Weights of a small transformer language model.
Size: 9 layers, 2 heads of 128, MLP 320 SwiGLU, vocabulary 1156, 5.23M parameters.
Each number is 128 + 32 x the weight over its row's rms, rounded and kept within 0 to 255. Layers, rows and columns count from 0. The size above them is the row's rms in percent of the matrix's.

# layer 3 attention value, 256x256, rms 0.0384, rows 128-180, columns 192-255
size [108 120 112 127 108 116  96 102 120 120 111 109 113 112 109 128 108 111  98 122 115 125 113 116 118 111 124 116 101 131 132 133 111 104  99  96 131  98 106 132 123 114 112 121 123 133 127 106 110 113 116 111 116]
[[108 127 112 143 163 140 125 120 166 141  85 170 162 106 121 119 123 119 155 110 169 163  90 115 165 106 106  45 113 170 123 110 128 171  60 165 171 109 162 167 108 140 109 129 129 106 127  77 119 166 101 187  99 124  65 147 102  94 128  96 105 112  93 130]
 [ 95 143 119 113 148  97 162 159 150  98 113  99 137 124  69  62  93  72  91 161 114 114  94  55  97  98 106 113 116  96 188 138  83  95 185  70 148 157  81 106 119 101 126 140 116 158 172 164  66  84 120  81  94 130  77 118  97 177 162 110 133 175 120 132]
 [100 118 126 152 115 142 109 157 146  68 133 114 104 112 161 131 126 160 195 165 139 156 142  92 136 133 181 111  96 158  97  65 129 106 170 160 112  53 144 133 120 162 130 189 127  82 116 108 128 143 129 116 132 141 148  95  89 121 160  87 131 119 114 111]
 [177 155 112 142  70 130 142 117 115 136 149 186 107 146 188 164 131 105 130 134  16  96  88 110  96 110 136 133 189 102 136  67 128 148 179  98 123 127  98  64 189 174 136 126 175 111 112 119 192 116 100 169 124 111 141  93 165 129 150  98 143 134 147 127]
 [115 131 165 138 203  95 129 140 121 156 110 139 194 136  86 100 139 112 165 123 150 131 133 105 122 149  97 110  67 160 183  96 192 149 202 150 163 151 112 111 134 114 104 115 196 179 193 102 112  91 152  88 102 149 131 168 133 120 134 138 110 125  81 161]
 [113 120 126 177 176 114 171 103 115 105 160 189 155 134 133 140 174 186 128 126  90 138 135 113 168  94 209  92 124  94 111 219  66 149  61 124 141 150  90 147 142 138  94  90 120  93 105 163 122 146  76 147 143 143 151 159 105 132 130 140 153  85 125 169]
 [170  52 145  90 147 133 134 132 169 161 126 143 130 106 137 134  87 163 219 137 115 173 143 113 140 108 137 114 102 161 124  92 131 183 129 158 168 220 125 148 129 196 121 180  91  92 156 115  96 136 106 138  96 122 160 134 161 162 130 125 135 131 136 111]
 [174 189 113 163  84 123 116 141 123 150 107 147 165 133 185 169 109 110 170 126 135 105 168 139 118 115 107 112 108 131  86 171 176 109 175 173 149  89 152 121 139 164 137 143 122  95 149 134 192 148 206 194 132 100 115 134 164  93 138 125 143 105 118  91]
 [135  77 177 107 144 132 133 166 139 138 111 102  82 132  93 148 155 170 200 132 127  59 191 142 121 116 131 172  95 151 100 179 219  98 174 116 165 127 157 107 137 160 125 154 212 145 169 148 172  71 124 131 111  83 122 153 135 126 146 132 136 131 127 106]
 [125 108 134  94 167 112 120 107 142 131 119 137 175 126 117 190 104  53  66 120 145 174 178 143  93  65  96 136 156 143 156 100 127 100 100 156  78 129 164 185 111 116 102 109 188 115  97 122  97 122 138 112 110 119 130 177 148  96 105 146 115  92 187 118]
 [125 157 127 107 134 122 122 132 153 131 166 140 120 108  92 131 123 121 112 105 146 137 142 185 117 105 102 131 163 136 110 131  75 135  91 127  88  55 155 144  94 115 140  70 115 154  82  66 118 133 169 166 153 124 126 109  86 174 141 115 135 137 198 127]
 [137  88  92 150 150  81 159  88  87  48  72 212 179 119 155 115 135 193 167 143 152 101 111  65 130 133 118  80  88 162  96 142 100 170 157 141 114 133  99  57 145 140  71 150 139  99 170 124  89 155 142 138 119 146 157 108 144 148 108  82 113  40 147  90]
 [117 179 122 103  90  64 108 133 125 111 120 108 181  93  80 132 176 122 127 114 145 111 142  96 146 130 119  80  75 123 178 103 175 112 141  93 149 152  78 133  86 155 153 123 179 158 114  96  97 102 171 126 138 122 108 114 137 148 192 127  93 187 136 161]
 [112 135 134 112 136 165 173  93 103 127 134 136 156 127  81  98 125 146 174 158  92 104 139  82 118  84 128 116 144 121 119 111 125 163  81  87 106  89 165 125 152 112 107 120  77  83 146 126  74 107 149  73  89 138 108 111 149 152 130 100 165 165 187 129]
 [160 149 138 126 140 110 173 122 130  94 148 176 119  72 136 147 149 140 140 110 108 102 138 111 139 107 150 105 121 168 164  84 111 183 170 109 152 105 178 122 110 128 121 133 180  91 121 129  89 103  91 185 133  93 119 141 101  79  76 101 159 148 174 144]
 [120 115 122 176 151 127 112 130 134 155 158 146 102 120 135 147  82 108  92 117 147 129 152 195 100 158  90 172 166 108 109  70 123 137 146 122 145 111 149 114 107 123 174 127 188 139 128 127 144 176 116 116 184  77 146 176 104 105 129 138  86 127 132 162]
 [134 204 139 200 179 132  95 140 115 150 130 137 156 156 154  89 136 108  89 113 155 108  90  99 146 115  85 136 154 166 143 160 183 114  93 164 102 143  53 183 121 127 117 115 102 131  91 107 175 116 171  95 153 156 159 157  93 182 120 182 143 126 126  86]
 [148 148 168 173 145 146 161 155 117 153 120  99 107 177 109  97 115 148 136 139  98 174 189 103 154 118 166 149 130 144 122 134  80 144  88 117 187  89 183 154 113 113 105  92 168  43 135 159 131  45 143  86 115  54 145 135 141 118 125 174 140 106 152 140]
 [150 118 117  92 128 107 141 121 155 195 141  97 159 106  86  89 165 130 129 153 176 148 113 129 134 169 108  61  82 126 125  98  80 127 145 160 166 132 150 113 130 175 127 156  78 149 155 135 114 111 121 128 126 138 141 149 111  84 141 132  92 101 108  97]
 [151  65 122  99 137 161 101  73 125 131  84 122 125 110 188 128 164 174  79 116 189  98  99 108  83 145 125 131 166 111 112 196  97 128  62 153 118 150 150 118 167  51 144 163  57 152 149 120 128 165  53 165  97 194 137 120 100 141  91 108 146 141 108  85]
 [149 104 146 156 122 121  95 138 138  57 146 117  95 120 131 183  99 135  94 121 142 185 141 118 122  90 136 118 156 150 139 190 178  59 161 116 132 138  95 123  95 120 113 102 165  96  77 175 125 132 150 126 109 138 157 107 113 163 119 173  90 108 138 114]
 [131 177 128 166 115 111 141 102 120 156 115 151 162  99 125 107 152 136 129 139 162 130 103  89 132 165 129  71 165 108 127 120 146 189  69 141  52 106 115 118 102 131 122 105 113  85  89 123 105 146 129 183 128 174 129 148 121 108 105 110 132 106  88 126]
 [152 150 117 122 150  99 156 136 110 128 141 138 159 111 110 115 149 137 102 139 202 111  79 128 125 149  76 110 163 112 108 131 104 133  92 127 201 119 159 162 105 117 134  97 118  57 156 129  97  76 174 115 144 149 118 139 121  82 128 130 138 111  32 171]
 [113 162 129 197  24 122 138 122 113 134 115 191 128 168 143 123 124  88 133 122 112  73 209 143 132 112 158 196 165 150 124 113 156  89 147 150  44  95  76 102 156 148 153 125 191 135 111 121 151 174 165 131 166  99 153 127 152 142 181 163 138 129 149 142]
 [108  74 141 131 100 125 168 130  92 139 129 113 103 104 123 121 151 154 147 146  83  90 139 120 128 145 133 162 120  77 141 137 121 158 105 121 126 205 134  70 149  98 134 149 109 111 148 152 109 170  68  55 124  97 120 103 118 142 139  95 148 141 134 160]
 [172 202 110 206 107 149  97 117 199  56 173 135 127 153 105 127 108 107 110 128 131 159  96  91 205  92 133  61 147 126 114 118 126 142 135 152 163 115  29 190 100 145 105 132 102 102 107  43 104 133 119 145 138 173 128 120  95 164 134 166 107 140  96 138]
 [154 151 128 109 115 139 136 133 123 125 149 126  95 127 194 198 136 105  64 125  91  94 110 107 105 107 149  93 149 120 109 145 116 124 139 100 152 141 149 122 135  79 117  83 194  90 116 194 182  79 155 153 112 180 137  91 154  84  99 128 100 103 160 152]
 [171 163 139 102  86 166 111 127 133 105 147 133  63  98 123 149 154 153  76 133 162 182  74 133 108 119 167 108 201 103 118 127  98 116  61 155 188 104 119 155  96 122 124 109 179  66  52 119 150  54 132 193 162 161 147 162 100 165 167 157 146  84  84 161]
 [104  71 110 115 173 171 148 131 125  28 199 120  78 141  64 110 161 143 118 121 109 130 148 115 159 136 209 140  80  96 162 139  79 124 130 131 136 139 132 104 150  95  62 101 139 164 182  82 111  88 128 120 143 175 126 145 139 106 103 139 133 136 109 189]
 [116 154 149  72 170 108 157 149 134  59 145 161 136 132 134 102 115 115 175 122 127  66 158  63 203 106 137  79  72 200 152 101 132 204 105 105 139 128 151 163 142 157  71 190 136 136 155 150 115  94  97 152 100 128 149 145  94 133  68 109 171 122 118 147]
 [141  86 123  54  75 144 128  77 119  63 137 155 144 122  77 168 162  96  74 123 161 115 104 130 143 137 161 113  88  93 183  87  63 138 130 143 159 121 149 121  83 146  99  88 166 104 114 128 111  78 133 140 153 141 136 143 157  98 104 134 114 109 162 156]
 [113 118  99 116 107 163 100 147 132 121  98 103 101 118  93  96 150 128 145 129 148 149 114 159 114 155 152 143 144 133 151  86  53 122  71 174 150  70 158 157 122 132 143 130 107 130  87  68 111 160  66 120 146 115  66 130 115  84 117 139  76  97  88 158]
 [100  79 126  91 106 173  84 115 176 103 175 137 105 179 143 152 128  66 147 108 126  60 155 134  98 143  82 190 164 109 104  77 137  99 157 119  82 148 113  82 145 183 151 150 112 191 156  94 178 126 115  82 138 152 123 120 155 147 131 100 146 105 182 118]
 [128 113 144 127  62 173 145 115 128 121 136 119 110 114 106 122 126 129 122 130  82 153 168 120 144 123 183 177 140 140 146 101  59 103  96 115  96 115 126 159 130 122 152 126 105  45 121  57  98 164 109 107 158  95 133 147 168 123 120 168 120 160 120 164]
 [107 161 140 198 177 116 116 149 174 164 144 165 141 131 146 130  82 118 150 141 136 159 135 103 171 115 149  90 134 159  99 107 161  95 148 164 171 105  51 139 135 172 105 129 182  57 145 175 187 132 150 118 132  67 186 138 111  88 171 146 109 110  98  99]
 [131 160 135 158 137  93 173 124 124 113 144 115 158  82 114 117 127 158  64 127 167 168 144 127 171 116 120 152  80 117 197 128 120 103 104  95 114 121 187 137 159  84 114  97 120 106 140 147 135 129 146 109 130 111 156 166 129 133  84 175 135 140 132 151]
 [124 169 136 100 134 115 103 162 119 138 140 112 108 144 127 154 186 135 131 126 124 115 177 140 131 172 107 111 113  89 137 137 190 142  94  71 134 138 117  80 104 138  91 108 189 147 117 150 166  89 175 128 129 145 168 161 125 165 159 140 131 115 160 191]
 [111  88 116 137 155 117 144 107 113 123 106 122 166 122 145 114 167 169 148 176 112 186  94 131 106 167 171  81  41 112 112 149 110 200 137 105 132 124  62 145 100 141  88 138 120 112 166 133 140 144  82 128 124 187 162 153 145  58 141 101 116 121 142 134]
 [127  79 124 181 118 209  75 100 155 144 146 122  89 192 153 186  95 140 100 120 122 166 140 150  62  75 125 145 178  85  85 194 181 100 162 137  99 166 113 143 150  94 141 119 145 150 108 130 144 130 138 188  94 171 119 135 123 130 138 124 141 127 119 134]
 [126 138 137 103 141 148 117 109 156  55  97 132 149  89  98 153 159 148 138 146 138  84 147  38 178 131 115 126 103 137 171 149 175 125 125 103 193 148 133 129 119 113 114 156 141 136 125 139 174  90  66 134 101 143 106 141  88 171 112 127 113 147  86 112]
 [166 117 160 136 134 136 138 163 122 100 102  84 129 176 143 154 137 174  75 151 150 182 158 140  72 162  87 161 142 145 141 180  63 165 102 139 161 167 150 116 113 133 163 146  95 136 126 204 115 126 111  60 115 133 130 145  92 125  94 142 165 128  91  69]
 [148 219  87 139 123  67 125 154 116 211 110 125 168 110 144  98 116 107 111 122 166 109 168 165 117 129  97 165 123 175 104  96 140  90 107 128  72 121 137 179  93 182 137 136  49 124 108  73 120 176 141 176 165  70 121 113 158  92 126 135 149 133 143 103]
 [ 99 170 124  66 140  88 128 143 133  76  87 126 173 111  69 137 166  82 134 139 163 118 116  96 158 122 149  62  99 190 164 109 139  97  93 157 152  93 123 192 133 131 106 118 131 173  99 115 108 131 111 123  90 167 103 147  91 173 150 111  89 126 103 101]
 [107  44 119 128 187 167  68 105 129 112 135 150 126 167 107 114 126 158 110 122 118 133 131 184 152 122  93 103 133 102  91 110 124 173  98 139 165  87 129 176 126 129 108 124 147  97 160  87 102 108 135 119 143 142 145 155 154 131  98 139 102  86 137 143]
 [153 171  83 190 110 121 104 113 162 110 172 158 153 149 158 140 121 110  58 105 115 167  74 110 166  96 106  92 163 147 114 103 163 175 136 176 144  99  95 157 108 161 112 101 160 133  82  81 162 118  88 209 153 161 135 149 124 108 106 137 127  82 114 154]
 [174 131 138 118 127 164 128  90 109  94 153 163 159 120 135 173 120 208 112 115 147 147 129 146 168 116  88  89 142 147 151 142 191 189  67 119 161 134  97 185 188 132 128 144 146  83 111 102 148 127 134 177 149 171 165 128 121 136  82 125 133 133  92 166]
 [157 109 119 136 107 116 186 131  94 174 140 135 153 109 147 193 187 136 159 144  91  79 176 124 117 151 162 140 101  98 106 130  94 177 141 135  90 119 199  39 142 146 143 130  70 135 128 208 205 141  90 158 110 150 116 105 128  85 121 111 161 179 180 101]
 [102 115 142 118 107 120 115 146 157 152 153 104 133 132 168 169 140  77 150 147 111  74 158 144  80  94 112 159 152 120 112 105 170 151  96  94 117 115 154 145 126 221 154 196 164 120 105 128 178 145 142 167 104 110 120 156 143 107 153 108 126 101  93 125]
 [112 148 127  78 100 132 161 109 144  41 107 144 145 176 183 151 136 156 138 114 112 125 148  99 104 108 139 112  83 147 138 197 158 174  99 105  90 151  92 121 193 112 134 145 130 186 144 118 140 146 163 135 133 179 131  99 155 145  93 112 131 129 101 148]
 [ 93 107 150 163 139 177 111 134 125 150 147 104 124 156 149  87 180 150 122  95  80 106 145 165 132 136 202 136 122 133  63 209 139 115 130 149 103 110 130 151 122 138 100 127  76 164 161 120 161 166 105 161 123 133 163 130 116 152 128 105 142 119 147 150]
 [114 185 103  97  89 135 144 134 140 146 120  63  90 137 137 116  97 120 179 166  59 137 146 126 113 144 154 132 144  78 110 113  93 127 164  91  79  83 143 108 123 151  92 134 134 142 110 159 162 134  95 109 148  78  80  75 123 120 182  74 104 128  94 111]
 [152 102 136 123  77 174  90  95 170 139 123 124 119 122  95 151 132 137 139 121 110 133 169 153 135 127 137 148 125 144 136  92  98 141 122 204  93 106 125 142 154 152 172 142  60 123 120 103 135 153 120 100  91 121 115 138 132 171 140 119 127 203 147  96]
 [129 131 131 131  91  90 131 152  73 153 119 106  98 112 140 106 162 119 179 142 138 153 163 192  99 155 157 167 166 120 134 122 106 148 103 129  75  88 142 131 135 171  81 153  98 134 113  64  72 211 114 163 113 108 119 131 133 167 179 112 173 114 141 142]]
# layer 3 attention output (transposed), 256x256, rms 0.037, rows 128-179, columns 192-255
size [106 115 109 121 105 114  95  99 115 122 108 103 109 109 113 123 110 106 102 114 116 123 112 115 118 114 124 111 100 124 124 126 107 101 100  98 125  99 103 128 124 113 108 117 121 129 122 105 109 112 114 107]
[[161 113 108  98 129 135 183 148 126 141  71 112 156 141 100 106  60 118 198 106 157 128 112  91 157  53 166 123 122 196 114 117  99 178 103 129 196 124 160 158 145 155 139 173  94 138 153 157  95 111 122 197 120 139 183 117 119  88 105 111  99  57 119 161]
 [ 89 146 168 141 159 132 118 121 115 187 124 139 120 116 129 139 126 137 123 158 123 197 139  90  57  98 134 114 113 139 184 149 103 100 108 110 103 119  80 110 129  97  95 110 111 162  90 120  79  85 128 152 125  83 124 140 103 120 106 179 146 134 140  46]
 [ 88 120 106 154 103 155 204 110 153  91 118 128 134  61 131 118  71  90 159  98  88 161 111 171 159  89 164 150 163 199  98  50 111 155 111 128  87 156 135 134 117 148 121 107  74 137 146 186  57 122 128 130 115 208 135  67 114 153 144 102  91  62 119 126]
 [118 140  99 118 116 153  90 144 107 125 157 173 100  68 157 193 150 105 124 144 122 116 107 155 173 126 149 132 137  90 153 129 148 133 151 151 126 157 163 102 144 146 138 133 114 153 119 114 139 146 126 106 132 140  32  70 109 142 137 157 104 131 149  81]
 [116 104 137 100 144 112 102  71 129 172 122 101 114 109 126 110 128 143 149 139 133 171 134 125  99 107 135 152 113 168 148 104 150 160  42 160 156  88 129 135 100 123 126 142 157 118 144 167 120 129  83 202 158  78 171 127 127  82  97 144 124 130  65 102]
 [115 130  52  93 127 106 101  85 122  66 136 155 134  79 171  91 116  79 130   0 103 123 142  85 141 138 167 122 113 104 150 150  95 114 130 150 157 140 116 119 209 129 116 145 130 132 129 128 140 130 175 144 172 133 127 138 161 151  73  81 130 148 137 146]
 [114 175  86 113 137  91 150 163  86 166 108  80 132 112  95 120  58 127 176  82 153 137 135 116 108 114 155 153 126 192 118  83 133 124 102 113 120 131 135  95 130 154 133 110  88 115 196 192  95 106 169 210 159 143 152 120  79 128 128 113 116 154 106 146]
 [122 123  71 124 114 113 120 154 145 147  61 126 174 130 100 147 130  93 151 199 117  97 118 168 166 129 135 166 124 141 122 146 107 145 155 132 166 110 204 175 106 143 138 136  76 163 143 136 129 161 154 151 128 109 185  84 125 127 126  90 111  39 110 137]
 [ 66 109 166 109 113  75 158 116  88 112  89 118 103 120 131  87 153 120 171 116 103  68 116 196 148 156 172 160  84 122 128 145 118 100 111 140 146 100 107 125 108 110 166 142 171 125 172 158 141 104 161 141 133  69 182 163 102 137 118 104 132 118 149 153]
 [164 151 190 120  87 107 135  31 133 105 141 110 130 139  87 153 147 157 121 103 172 147 146 105 118 128 102 150 113 166  82 116 159 118 101 160 102 113 152 122 106 159 106 105 184 140  87 136 141 172 138 150 133 116 134 106 125  54 111 170 165 154 129 138]
 [219 134 135 129 133 101 143 138 156  98 139  95 148 191 115 104 135 123  91 138 140 101 161  95  88 134  93 100 153 145 107 152  86 123 179 134 114 187 150 124 124  58 123 145 122 116 114  71 156 121 110 116  77 152 148 120 121  91 165  94 228 130 164 136]
 [120 103  55 157  71 174 122  89 102  93 129 133 190 108 135 158  91  86 187  78 113 170 125 111 137 155 142 148 127 121 150 107 118 105 113 189 145 152 149 111 147 136 127 125  62 121 179 164  86 125 100 135 111 142 114  55 131  99 123 124  91 112  91 127]
 [ 90 137 175 116 111 145 106 144 135 193 139 112 147 121  36 124 140 115 116 122 105 164 125  80  91 166 144 116 127 139 131 104 117 116 102 130 123 157 112 123 113 150 120 117 104 154 105 102  66 109 105 132 103 105 154 132 109 103 158 151 182  94 134  92]
 [152 133 156 165  96 193 152 110 108  88 158 188 120  87 151 157 123 130 141 137 132 175 188 119 111 105 148 129 148 146 139 140  84 118 116 102 111 159 110  94 141  72 130 119  80 145 115 163 132 119 153 136 157 136  69  98 159  72 118  84 133 166 156 111]
 [120 129 121  87 114 145 140 108  86  65 113 193  90  77 132 129 143 145 145  88 165 141 140 151 133 120 175 124 126 180 128  94 111 122  93 158 142 175 132 146 158 133 121 139 125  89  78 163 153 129 132 122 122 115  75  88 111 109  96 111 147 110 144 125]
 [147 146 150 121 139 145 145 125  81 141 122  63 102 129 122 125 130 132 103 140 150 120 114 170 139 144 103 133 136 103 129 123 139 203 131 109  83  59 131 148 102 151 137  93 193 135  95 102 167 149 122 152 156  83 137 162 145 120 117 209 116 101 157 166]
 [133 147 121 114 122 144  75 116 147 109 179  90 115 170 167 152 145 133  79 146 137 166 168 151 184 194 113 127 153 130 104 144 114 111 148 133 112 133  92 107 121  90  91 107 149 127 123  40 165 159  89  68 108 205 158 117 144 122 150 157 158 166  90 143]
 [164 122 154 118 116 135 131 167 134  87  81 211  78  56 196 137 122 143 193   9  96 154 113 148  92 192 213 119  98  95  53 161  90  96 109 105 162 147  90 156 133 130 136  91 153 106 172 177 137 178 172 143 192  93 105 168 136 140 119 131 124 144 104 145]
 [127 136 101 143 128 118 108 182 129 196 106  76 139 120  77 100 119 151 105 151 122 116 100 124  68 157 160 147 116 122 153  45 116 118  99  89 130  67 104 133 144 141 109 114  67 104 196 163  98  99 150 160 115 160 170 166 131 162 152 118  99 123  98 175]
 [129  96  86 111 160 118 129 103 154 117 156  94 128 221 120  98  93 185  99 111 164 136 124  93 146  57  84 101 136 155 171 144 167 133 141 172 118 128 131 100 215 127 144 132 148  81  88 103 115  94 117 115  87 160 152 114 140 179 115  95 112 177 166 129]
 [151 146 189 113 113  81 172  90 123  96 148 158 104 123 183  97 106 123 136  70 105 100 113  93 120 125 117 124 119 160  55 115 190  98 139 215  96 169 111 140  88 120  94 128 161 127 109 119 113 103  89 109 127 140 113 135 117 122 125 130 162 143 140 126]
 [134  99 123 149 140 141 120 177 154 145 117 130 148 167  71 114  68 107 112 167  96 137 140 122 131  69  76 134 123 158 129  99  90 205 124 158 146 143 106 105 151 127 134 162 100 120 150 104  73 152 141 150  63 134  88 107 123 132 119 131 131 112 134 156]
 [153  96 150 150 180 139 101 165 140 140 101 118  75 191 176 118  96 173  90 203 149 155 134 182 115 163 145 143 136 152 125 151  82 139 140  87 144  55 132 140 124  82 136 130  94 140 144 110 123 139 114 148 133 108 111 143 138 112  68  89  78 132 125 141]
 [ 79 149 137 150  93 118 117 109 133 120 205 151 121  96  97 114 138  51 133 112 122 122 144 135 146 148 102  96  97  91 138  81 125 165 149 124 116 124 126 127  94 162 122 106 164 119  79 170 176 165 156  74 171 124  78 112 155 123 163 124 158 146 152 119]
 [ 87 143  98 161 160 123 113 120 103 141 150 141 125  86 140 156 109 159 147  58 103 166 107 154 146 120 148 128 130  82 142 140 127 131 118  99  64 136 100 117 144 125 117 104 144 140  82 123 141  69 142 137 146  85  78 128 124 154 114 191 135 152 131 110]
 [160 153 149 109 142 159 138 152 164 117 168 138  93 132 156  92 120 133 121 109 155 143 139  44 100 143 130  96 162 166  74 124 113 171 102 131 184 189  77 150 144 137  89 105  84 125  92  94  94 130 112 110 143 222 128 132 133 137 115  80 123 126 143 126]
 [150 124 151 118 125 112 158 135 138  72  87 168  88 155 182 174 130 116 114 151  93 106  85 184 124  91 131 152  98 150 107 195 149 120 159 140 130 111 171 134 116 126 145 159 134 124 113 120 129 168 118 150 118  68  73 144 137 145  82 151 111 133 184 124]
 [144 101 125 130 171  94 147 172 125 116 100 128  80 122 134  97  87 164 116  99 114 135  87 146 151  70 138  93 117 181 105 106 107 139 125 137 107 150 116 111 196 134 128 153 151 136 129  88  91 121 150 143 106 146 124 127  89 136  75 160  96  74 222 101]
 [ 98  96 124 120 147 109 154  75 137  91 111 153 123  81 166 126 139 177 155 121  99 155  93  99  74 167 134 138 145  89 136 183 110  37  90 117 147 142 122 123 139  94 129 105 130  65 133 158  80 116 140 121 139 113 142 159 129 117  82 106 104 105 172  95]
 [ 73 144  45 119 103 138 117 160 125 129 107 178 101 127 129 105  88 139 154  75 163 145 128 110 101 159 120 128 112 149 133  72  78  99 124 133 140 156  96 134 142 149 110 113  88  72 159 180 132 161 190  99 128 149 139 128 115 182 110  81 118 159 125 170]
 [105  88 124 152 125 130 121  51 127  74 124 157 139  65 111 159 152 120 146  89 154 168 134  91  87 151 147 138 122  99 170  85 135  74  52 150 166 129 159 120 161 159 149  83 158  75 126 186 102 185 101 166 134  82  85 133 149  86  87 132  98 155 172  77]
 [145  93 188 168 159 120 140 171 166 151 124  75 105 140 121  72 134 130  98 108 134 140 114 136  97 122 127 138 154 129 110 111 138 156 111  69 104  96 132 132 166 191 144 135 162 144 156 117 145 158 112 156 163  96 143 160 122 100 121 181  92 120  96 140]
 [110 132  87 190 136 123 167  77 121 111 147 100 173 155 141 187 161 108  89 204 121 115 109 148 153 122 108 172 147  73 166 156 153 105 160  84 107 106 155  78 141 128 161  86 119 129 116 107 156 135 136 107 123 114 148 143 151 186 144 147 134 169 158 116]
 [122 155 174 123 113 136 119 132 118 129 189 141  65  66 110 136 193  97 153 100 148 149 165 124 112 133 127  84 142 124  99  86 124 178  56  70 154  95  82 139 121 145 155 122 168 115  74 178 161 160 146  96 136  98  52 146 148 107 129 113 113 167 131  82]
 [ 64 157 116 104  98 110  87 137 128 165 154 144 139 101 145 151 132  64 150 123  98 102 153 143 158 184 126 155  80 129 111 136 132 179 154 143 162 113 122 137  77 185 128 110 121 142 143 151 147 180 136 189 171 154 141 129 110 144 143 160  98 115  74 149]
 [136 149 181  66 119 179 113 126 124 126 114 140  87 144 102 127 132 120 110 138 137 175 135 136  79 124 106  86 112 185 107 160  53 113  97 100 162  81 120 145 114 121 138 161 160 115  77 154  91 175 115 103 158  73  52 151 146  97  98 132 108 146 111 107]
 [150 127 105 125 144 145  99 192 136 153 100 125 119 127 103 134 107 148 134  86  54 105  83 121 138 165  87 124 115  87  91 137  89  67 188 152 130 140 114 125 131 142 139 114 111 109 176 122 100 119 173 106 140  83 127 159 123 168 134 155 148 101 158 141]
 [106 134  90  67  87 121 102  96  86 148 106  94 162  99 110  93 112  99 131  55 103 124 122  87 126  76 148 169 121 143 146  63 138 158  97 124 153  70 122 140 156 168 119 134  77 104 177 145 107 112 196 236 121 125 179 103 120 137 134 137 127  98 115 134]
 [165 159 119 120 160 129 139 103 145 105 122 112 154 129 143 148 132 153 152 123 124  81 129 106 169  50  92 144 151 132  93 192 172 117 167 149  93 152 159 107 130 113 129 152 182 132 116  83 119 139 158 135 165 143 181 157 129 134 121 130 121 107 174 117]
 [ 50 101  93 134 163 137 128  92 104  98 121 204 109 140 125 159  92 166 169 107 149 156  83 134 180 112 130 136 117 169 150 186  93 102 115 134 156 195 104 124 152 151 140  99 148 136  51  85  67 123 100 130 152 108 116 127 128 183  81 157 127 126 159  98]
 [161 101 126 125 152 132  94 192 111 140 120 131 103 119 154  98 129 206 128  51 122 138 104 153 187 134 170 157 140 108  93  91 191  76 153  94  84 104  84 157 169 139  87 123 112 115 135 158 142  74 142 116 134 141 136 108 128 180 133 180 129 151  88 161]
 [169 163 127 133  99 149 112 162 115 156 121  71 105 196  57 134 151 114  76 212 155 106 182 142 116 174 106 124 131 139 115  58  83 151 137  92 118  93 138 144 101 101 114 138 107 143 170 108 157 155 139  67 118 162 126 132 147 144 191  89 162 128  93 162]
 [ 59 123 176 126 127 125 146  74 151 152 131 121 123  87 112 111 131 140 107 148 167 175 117 108 136 133 117 129 134 209 159  67 103 124  98 140 113 150 111 136 136 155 127 128  99 162  91 109  88 122  75 123 141 149 171  92 114  96 154 147  97  96  99 137]
 [176  98 147 136 189 109 168  76 110  89  67  70 182 163 194  92 128 178 183  67 146 129  64  94 105 122 139 170 164 123 108 176 163 144 110 153 176 116 143 102 147 137 132 124 124 116 166 149  96 102  98 197 149  94 197 146 121  79  71 159 109  91 145 181]
 [182 136 171  81 130 141 138  85 174  53 103 119  98 148 174 129 138 117 104 163 156 115 126  82 139 118 152 101 141 126  86 146 105 135 137 181 180 185 149 114 146 134 104 134 148 118 103  82  95 163  84 125 112 193 125 105 117 109 102  74 153  94 132 138]
 [111 125  94  78 181 149 121 150 166 111 130 130  57 168 149 120 102 155 121 166 197 115 115 101 167  64  91 122 158 171 144 169 102 134 145 149 171 180 137  90 167 138 164 152 103 136  84 134 104 118 131 135 151 145 136  97 116 152  97  96 128 121 130 144]
 [128 127  73 104 116 109 121 150 111  78  90 181 167 113  85 127 150 125 128  89  72  92 117 177 161 146 175 170 115  72 157 129  92  89 140  92 131 127 152 139 158 116 130  96  95 101 102 139 129 135 158 126 114 103  93  82 139 192 127  71 101 110 139 158]
 [ 82 150 147 130  86 115 156 117  77 144 110  77 162 116  91 191 187  85 150 192 139  87 126 164 220 107 126 172 128 164 153  62 120 204 140  85  63  96 163 135 139 186 185 117  99 181 107 105 164 166 167 118 142 124 162  79 121 163 153 182 134  75 140 148]
 [134 131  76 133  94 135 135 134 162 130 146 123 123  87 114 128 122  55 150  67 153 140 103  61 132 109  74 106 134 153 149 115 148  91 158 158 132 171 161 130 138 165 138 152  95  89 117 170 137 115 154  98 164 110 152 115 159 142 148 100 179 133 129 120]
 [167 131  96  97 136  91 142  97 159 101 141  86 149 125 168 106 167  87 118  77 119 104 135 123 138 165 142  87 152  72 109 123 128 121 108 132 147 168 119 133 164  76 130 132 168  76 144  98 167 156 134 100  84 159 172 140 120 156 183  42 143  99 141 164]
 [123 157 150 188 105 159 153 149 153 138 129 185  85  57 146 112  74 111 123 164  80 133 153 162  98 125 114 121 126 129 100 120  86 113 161  75  70 120 111 125  74 162 135 140 103 157 144 160 109 114 172 123 119 123  84 118 113 170 129 175 102  82 147 119]
 [107 124 154 125 171 147 150 113 131 132 157  89 175 124  82 133 190 154 113 192 183 122 147 142 191  76 107 170 203 156 150 147 144 147 112  81 127 166 127  93 150 120 120 128 136 150  87 138 135 115 115 138 135 159 181  91 113  94 151 121 124 121 110 105]]